From a checkpoint of a small transformer trained on Wikipedia.
Size: 8 layers, width 128, 4 heads of 32, 3.41M parameters.
Each number is 128 + 32 x the weight over the matrix's rms, rounded and kept within 0 to 255. Layers, rows and columns count from 0.

# layer 3 MLP down (transposed), 256x128, rms 0.159, rows 197-205, columns 0-127
[[142 112 130 134 119 159 127 116 123  51 154 143 108 122 105 133 162 152 135 124 113 120 126 127 176 133 153 112 121 103 125 102 138 121 103 171  85 164  84 140 126 108 150 132 153 166 133 141 121 134 117 157  91 133 125 118 124 126 161 130 135 149 113 137 176 177 144  97 185 126  72 120 124 130 149 153 157 131 101 121 112 118  96 113 196 146 183 158 118 127 147 130  64 118 120 111 125  97  91 124 112 151 154 121 134 108  94 148 102 162 188 154 140 136 119  96  94 133 114 138  83 126 113  69 129 167 118 135]
 [178 146 107 113 131 105 223 184 137  72 149 134  46 143 147  79  77  93  58 153 162 140  63 153  93 168  67  70 121 169 112  99  88 152 209 111 153 161 118 113  96  97 199  93  99 132  87  92 172  73 156  97  67 172 146 131 197 165 116 138 138 157  96 167 102 123  36 152 112 144 144 113 141 135  82 150 130 161  94 131 126  82  43 107 139 147 182 109 143 100 182 121  82 171 109  90 149 169 160 164 123 128 105 190 126 124 159 117 157 181  95 104 142  75 137 149 118 187 121 180 194 143 111  95 165 157 127 135]
 [157 111 108 106 140  87 117 148  70 165  97  95  93 122 130 106 148 110 143 113 144 123 122 141 106 124 106 129 148  62  82 133 146  93 168 168 138 162 127 144 120 160 116  98  88  98 162 115 179 162 151  95 124 160 129 130  59 182 126 125  80 157 139 167  91 120 154  99 152 127 183 116 128  93 174 120 131 104  99 153 152 157 139 190 106 126  69 111 140 151  79 125 109 154 154  99 128 108 174 118 137  86  86 123 160 126 147 108 151 106 119  69 125 120 170 152 160 118  97 123 130 151 125 148 158 109 158 188]
 [145  99 130 134 112  79 167 111 106 126 130 160 106 135 100 115 166 101 179 144 152 110  98 229  95 135 117 108 107 116  84 177 147  84 113 138 182 164 156  47 127 184  95 121 110 198 162  63  98 127 132 127 131  98  75 132 170  64 108 120  33 118 153 106 107  92 168 159 174 134  98 174 120 107 125 125  97 109  77 156 205 161 123 108 135 133 146  82 121 122  85 121 160 135 160 211 131 112 125 122 137 178 104 128 153 141 108 120  95 152 119 155  79 140 116 103  65 103 100 132 129 120 111 131 141 155  90 125]
 [130 102 118 142  96 184  95 119 125  84 109 101 164 104 142 126 149 103 127 126  71 123 113 159 186 134 108 130 142  82 129 111 171 148  98 154  21 181 102 184  80 100 139 141 167 168 142 121 145  95 108 153 103 129 141 118  92  84 113  94 161 169 131 138 160 141 175 123 151 112 160 124 108 134 122 162 155 132 106 165 125 126  82 145  72 126 164 165 122 130 123  87  81 131  97 111 151 123  86 115 141 152 140 125 126  75 137 118 100 167 144 138 120 121  92  96 126 144 120 153  49 108 146  70 127 141 130  95]
 [184 110  86 167  79 125 172  90 107 117 131 151 136 132 165  34 102 103 141 121 171 126  92 104 125 121 156 147 190 172  69  98 104 138 184 193  59 127 133 206  84 115 123 133 136 161 136  91 110 138  96  98  95 136 119 115  41 153 131 140  85  90 130 114 182 146  81 104 136 160 107  92 132 149 125 170 156 126 136  45 107 102 172 172 126 118 108 131 142 155 175 135 157 149 142  99 151  99  83 151 110 141  71 144 102 145 111 165  81 113 141 143 119  88 118 200 118 202 132 135 120 166 116  83  87 156 137  74]
 [128  80 152 106 132 218 144  98 141 130 160 122 209  89 117 148 130 111 172 100 104 177  95 142 157 117  76 101 159  90 114 134 158 110  45 191  91 135 148 191 118 148 182 123 154 157 133 124 142 118 147 190 136 116 101  34 143 141 151 142 118  81 105 151 128 131 155 133  87 108 111 123 142  73 105 101 124 164 121  77 155 225 106 127 139 159 129 155 134 117 127 115  96 154  95  64 101 119 110 170 148 188 124  96 166 145 137 104 147 169 162 120 123 116  82  81 127 118  83 151 133 162 180 108 128 138 112 159]
 [130 144  96 117 126 128 131 130 144 173 117 147 183 165 134 170  63  76  79 122 173 131 148  94  79 150 126  66  90 142  70 144  96 121 155 113 153 110  91 143 119 173 140  65 112 129 100  74 118 146 120 100 214 173 134 173 188  76 116  83 129 201 137 137  94 142  89  88  84 114 108 134 151 152 145 149 136 125 126  95 132 101 107 125 130 179  95  97 103  62 160 129 129 145 126  96 156 152 145 118 127 115 135 120 132 125 145 147 145 104 126 149 166 160 152 141 137 142 148 129 124 141 114 131 158 148 135  73]
 [102 176 161 151 147 168 116 112 155  80 118 142 147 114 140 169 166 141 110 162 157 142 134  95 159 144 167 131 126  64  93 158 193 122  75 181 121 138 179 105 140 153 103 101 129 155  91 147 117 160 118  85 143 159 148 147 192 166  98 121 160  80 139 170 121 130  72 136  46 201 165 182 151 141 143 143 120 155 124  90 108 148 110 129 129 103  76 182 156 104 146 108 217  69 132  70 158 107 107 149 172 140 134  77  88  78 133  85  68  69  87 134 110 105  98 127 145  92 133 103 159 126 118  55 185 145  92  72]]
# layer 3 MLP gate, 256x128, rms 0.186, rows 198-205, columns 0-127
[[103 157  90 167 143 247 125 127 156 164 128  95 184 144 183 157 133 133 115 122  92 102 129 165 163 105 141 157 150 114 107 160 153 169  99 152  90  94 138 119  88 126 116 154 123 143 118 140 150 191 138 136 147 143 114 135  75 101 139  96  94 125 146 101 139 111 123  67 103 133 114 101 138 228 122 142 107  26 196 141 150 149 222 135 132 140 145  99 138 155 138  91 136 102 151 167 168 126 136  59 112 137 134  83 140 133 137 166 157 114 167 146 107 169 115 191 119 135 165 104 163 112 171  81  77 170 171 121]
 [149 114 107 135  93 105 141 130 112 105 143 105  84 136 139 173 143  45 196 170 115 149 104  79 100 127 120 157  79  94  73 210 117 146  58 140  48 114 113 133 131  84 150 111  82 122 148  98 151 123 112 137 119 109  76  90  95 117 139 164 160  61 147 163  78  86 145 107 153  88 123 155 105 206 105 120 151 145 167  94 124 147 139 145 125 155 188 126  81 170 133 189 130 100 148 125 191 127 149 131 100 111 101 106 154 155 136  88  95 117 141  99 120 112 104 173 105 108 125 106 156 144 122 120 136 126 116 129]
 [215 113  90 111 110 103  98 152 125 119 143 177  92 156  34 153 162 137 141 161 138 140 156 162 171 120 176 151 157 176  81 133 174  76 158 131 191  94 111 113 156 147 182  59 177 167 129 112 159 116 146 107 131 127 102 173 182 125 126 144  74 118  66 146 132 159 121  55 166 197  87 174 161 130 161 128 108  81 165 104 124  77 111 181 145 141 123 105  86 116 131 153 143 117 142 136 113  67 131 102  80 118  79 117 123 175 147 112  92 171 130  73 111 121 158 164  84  98 153 130 105  97 123 119 159 221 151  83]
 [102 105 188 121 106 123 121 173 165  75 124 102 164 138 135 128 122 124 134 195 105 100 120  90  74 100  51  95 108  99  92 142 101 144 125  80 117 104 128  85 161 124 103 114 161 101 172 136 124 107 106 123 112 125  85 112 112 125 117  90 120  91 104 125  87 160 143 148 108 140 144 152 127 165 149 116  86 139 140  89 164 159 111 136 105 110 102 137 150 135 109 127 104  99  92 165 142 167 132  71 128 139 123 164 138 143 111 131 178 122 118  68  78 146 139 168  62  53 126 110  80 141 115 114 100 102 160 113]
 [167 180 186 109  89 137  89 103 195 131 157 154  81 164 161 144 154 119 134 132 143 127 121  97  55 124  98 129 123 131 174 123 197  92 164 188 197 110 113 132 173 131 134 118  97 164 132 130  71  80 115  70 100 142 145  97 101 124 119 142 174 136 108  58 183 117 127 139 130 162 129  93 101 110 101  93 175 103 137 147 111  68 157  91  81  87 130  70 165 191 138 121 145 135 126 148 153  67 159 104 144 140 108 196 147 122 129 137 111 135 145 114 118 112 126 128 111 167  92 153 129  71 161  65 101 171 101  80]
 [102 147 138  94 118 127  95 100 109 117 148  94 174  83 144 126  56 175  79 105  94 104  96 112 198 158 104 119 128 111 136 135 101  96 150 123 123 116 140 186  82 174  74 156  88 127 182 183 104 116  97 119 121 185 156 123 154 148 199 127 104 113 113 179 148 107 121 143 177 150 132 185 109 117 123 102 132 154 100 145 171 107 122 120 154 113  95 113 125 145 124 141 132 155 110  83 120 149  54 139 157 169 131 161 141 119 129 155 161 118 120 118 171  69 159  95 150 146  97 138 123 117 171  94 119 118 114 130]
 [139 135  52  99 109 143 156 153 118 139 160 139 133 153  94 187 105 183 147 139 127  44 100  97 156 184 134  99 121 115 140 116 154  94 161 161 110 123  89 129 133 128 146 192  92  89 135 104 118 172  95 123 137 110 133 120 174 125 112 156 112  99 169 134 167  94 126 146 148 164  91 106 151 153 172 103 100  80 174 137  97 134 145  86 121 228 150 127 147 119 150 142 128 127 136  94  72 132  80 127 132 182  86  97 124 137 116 151 153 109 119 140 133  97  82 178 162 127  96 136  24 117 169 132 165 116 109 139]
 [123 144 159 141  43 174 119 142 121 113 138  90 107 156 108 181 100 142 128  79  96 158 115 143  69 101 131 130 143 150 129 145 165 128 150 120 115 138  93 174 190 188 137 104  86 168 120 119 104 178 117 149  88 120 131 201  78  76 168 131 137 144 110 127 122  98 106 147 162 186 109 139 110 127 127 170 175 108  84 159 111  94 116 187 153 118 133 114 104 109 113 130  83 200 105 119 122 122 115 127  92 130 140 136 141  98 136 128 114 137 134  85 162 105 119 136 150 173 119  96 183 149 185 119 112 127 152 116]]
# layer 3 MLP up, 256x128, rms 0.195, rows 198-205, columns 0-127
[[103 101 142 128 160  85 152 113 152 111  12 215 106 121 137 101 126  46 115 106 107 139  98 190  98 123  96  85 113 119 154 108 119 154 137 159  96 122 134 144 179 124 153 119  94 234 146 106 151 125 143 189  71 133 135 127 162 155 103  93 146 146 174 129  95 113 108 196 150 159  48 102 152 114 178 144 111 167 142 128 117 122 113 179 153  99 130 106 148 138 109 122 101 191 106  74 153 122 111 154 206 104 119 129 100 121 144 126 171 147 154 149 150  95 153  90 155 177 140 188 115 133 113 116 160 164  84  96]
 [157 194 159 117 107 106 184 125 156 137 140 132 177 109  76 106 111 182 108 133 143 101 104 180 117 117 158 167  60 148 167 163  97 173 160 145 130 147 130 140 156 164 146 179 144 189 160 104 127 196 112 108 100  91  86 136 173 139 169 162 122 147 155 156 159 191 118 155  79 119 129  80 142 154 117 142 129 137 129 154 123 105  93  64 147 117 152 147  99 148 150 145  96 104 146 152  78 140 157 123 145 167  92 133 141 142  98 119 109 134 112 137 118 148 129 112 125 123 135 187 109  57 175 129 144  96 159  87]
 [134 134 174 133 139 126 112 204 147 163 158 188 115 161 153 171  94  98  63 103 176 124 129  78 148  66 124 126 134 132 104 173 116 158 134 146 113 154 162 155 112 116  98 169 118 115 201 156 170 169 146 131 153 110 186 106 187 127 175 147  87   6  88  88 135 141 120 150  96 136 131 148  86 154 153 142 120 172  84 174 122 101  86 119 145 123 144 158 182 163 134 171 103  57 108 104 110 155 148 114  86  99 126  82 125 139 129  87 176 115 129 116 113  62  81  87 117 131 200 108 101 171 127 139 116 105 180  72]
 [ 82 149 222 139 136 129 117 145 146  67 156 119 119 109 164 116  92 127 154 183 131  93 132 182 105 105  99 125 112  67 105 165 132 154 132  65 118  92 144 148 121 130 133 138 169 108 156 152 112 110 145 113 127 138 100  72 105 198 139  69 110 131 134 137 109 181 146 170  86 166  92 151 159 141 139 124 123 140 144 123 171 154 126  83 135 102 124 160 113 143 115 101 167 130  84 176 116 158 129 106 135 142 135 145 144 124 112 105 129 168 164  54 110 113 141 135  67  76 135 115  87 147 100 127 131 106 189  80]
 [149 162 118  79 134  91 106 107  53 142 130  75  50 137 116  95 148 199 119 152  72 109 114 147 103 114 145 164  81 100 187 124  62 155  53  92 149 115 157  65 129 120 184 137 172  89  87 121 179 130 115 160 130  78 113  99 191 103  54 164 105 176 125 140 102 193 117 158 133 104  77 104 111 141 158 161  73 152 154 111 191 128 115 202 186 223 119  90 100 141 132 151 110 151 122 164 106 177  69 174  83 122  80  79  84  54 119 141 160 159  98 161  66  85 111 121 149  86 158 125 157 127  76 152 122 145 185 176]
 [140 127 129  70 130 115 123 117  98 152 114 114 152 138 143 109 132 106 128 147 147 107 128 101 168 145  70  84 158 108  87 109 127 113 133 152 124 107 148 143  81 114  70 126  76 176 171 194 145 152  85 149 146 174 124 132 112  77 125 146 110 131  84 159 180 119 150 134 115 107 137 101 126  92 153 184 164 162 127 154 124 147  92 116  90 175 121 136 132 163 143 109 121 144  88 192 176 164  61 177 131 175 165  96  87 131 152 145 145 198 116  85 144 133 105 119 141 184  73 124 106 156 136 122 117  80  59 142]
 [118  72 174 121  87 106 112 120 106 104 107  93  91 139 107 186 123 161 103  84 113 151 147 187 108 108  90 120 193 149 117 155 129 188  75 112 129 135 137 129 128 123 168 125 152 151 151 145 118 132 122 149  61 122 168 101 138  96 130 141 116 147 140 125 133  90 140 119 181 125 159 137 154 126 123  72 130 180 141 161  85 145 141 136 124 115 180 108 141  94 103  96 104 121 112 108 125  52 125 163  18 209 146 109 119 140 166 138 107 131 110  81 111 121 143 103 118 125  96  97 119 177 112 129  97 193 160 101]
 [ 95 136 159 150 130 119 139  59 127  97 109  73 158 154  98 202 124 115 142 189 146 161  99 124 164 125 145 150 111 142 178 238 162  96  69  95 110 146 140 134  95 102  80 126  79 148 142  99 144  76 161 162  85 118 100 139 123 133 144 182 131 159 121 174 106 120 125 179 109  85 130  93 152 112  70 102 179 158 145 148 149 181 121  56 151 104 127 202 104  94 121 143  73 134 167 136 144 114 108 121 164 119 110 161 136 146 124 140 113  94 145 124 147 119 114 102 102 103 121 112 161 143 127 121  83 101 142 209]]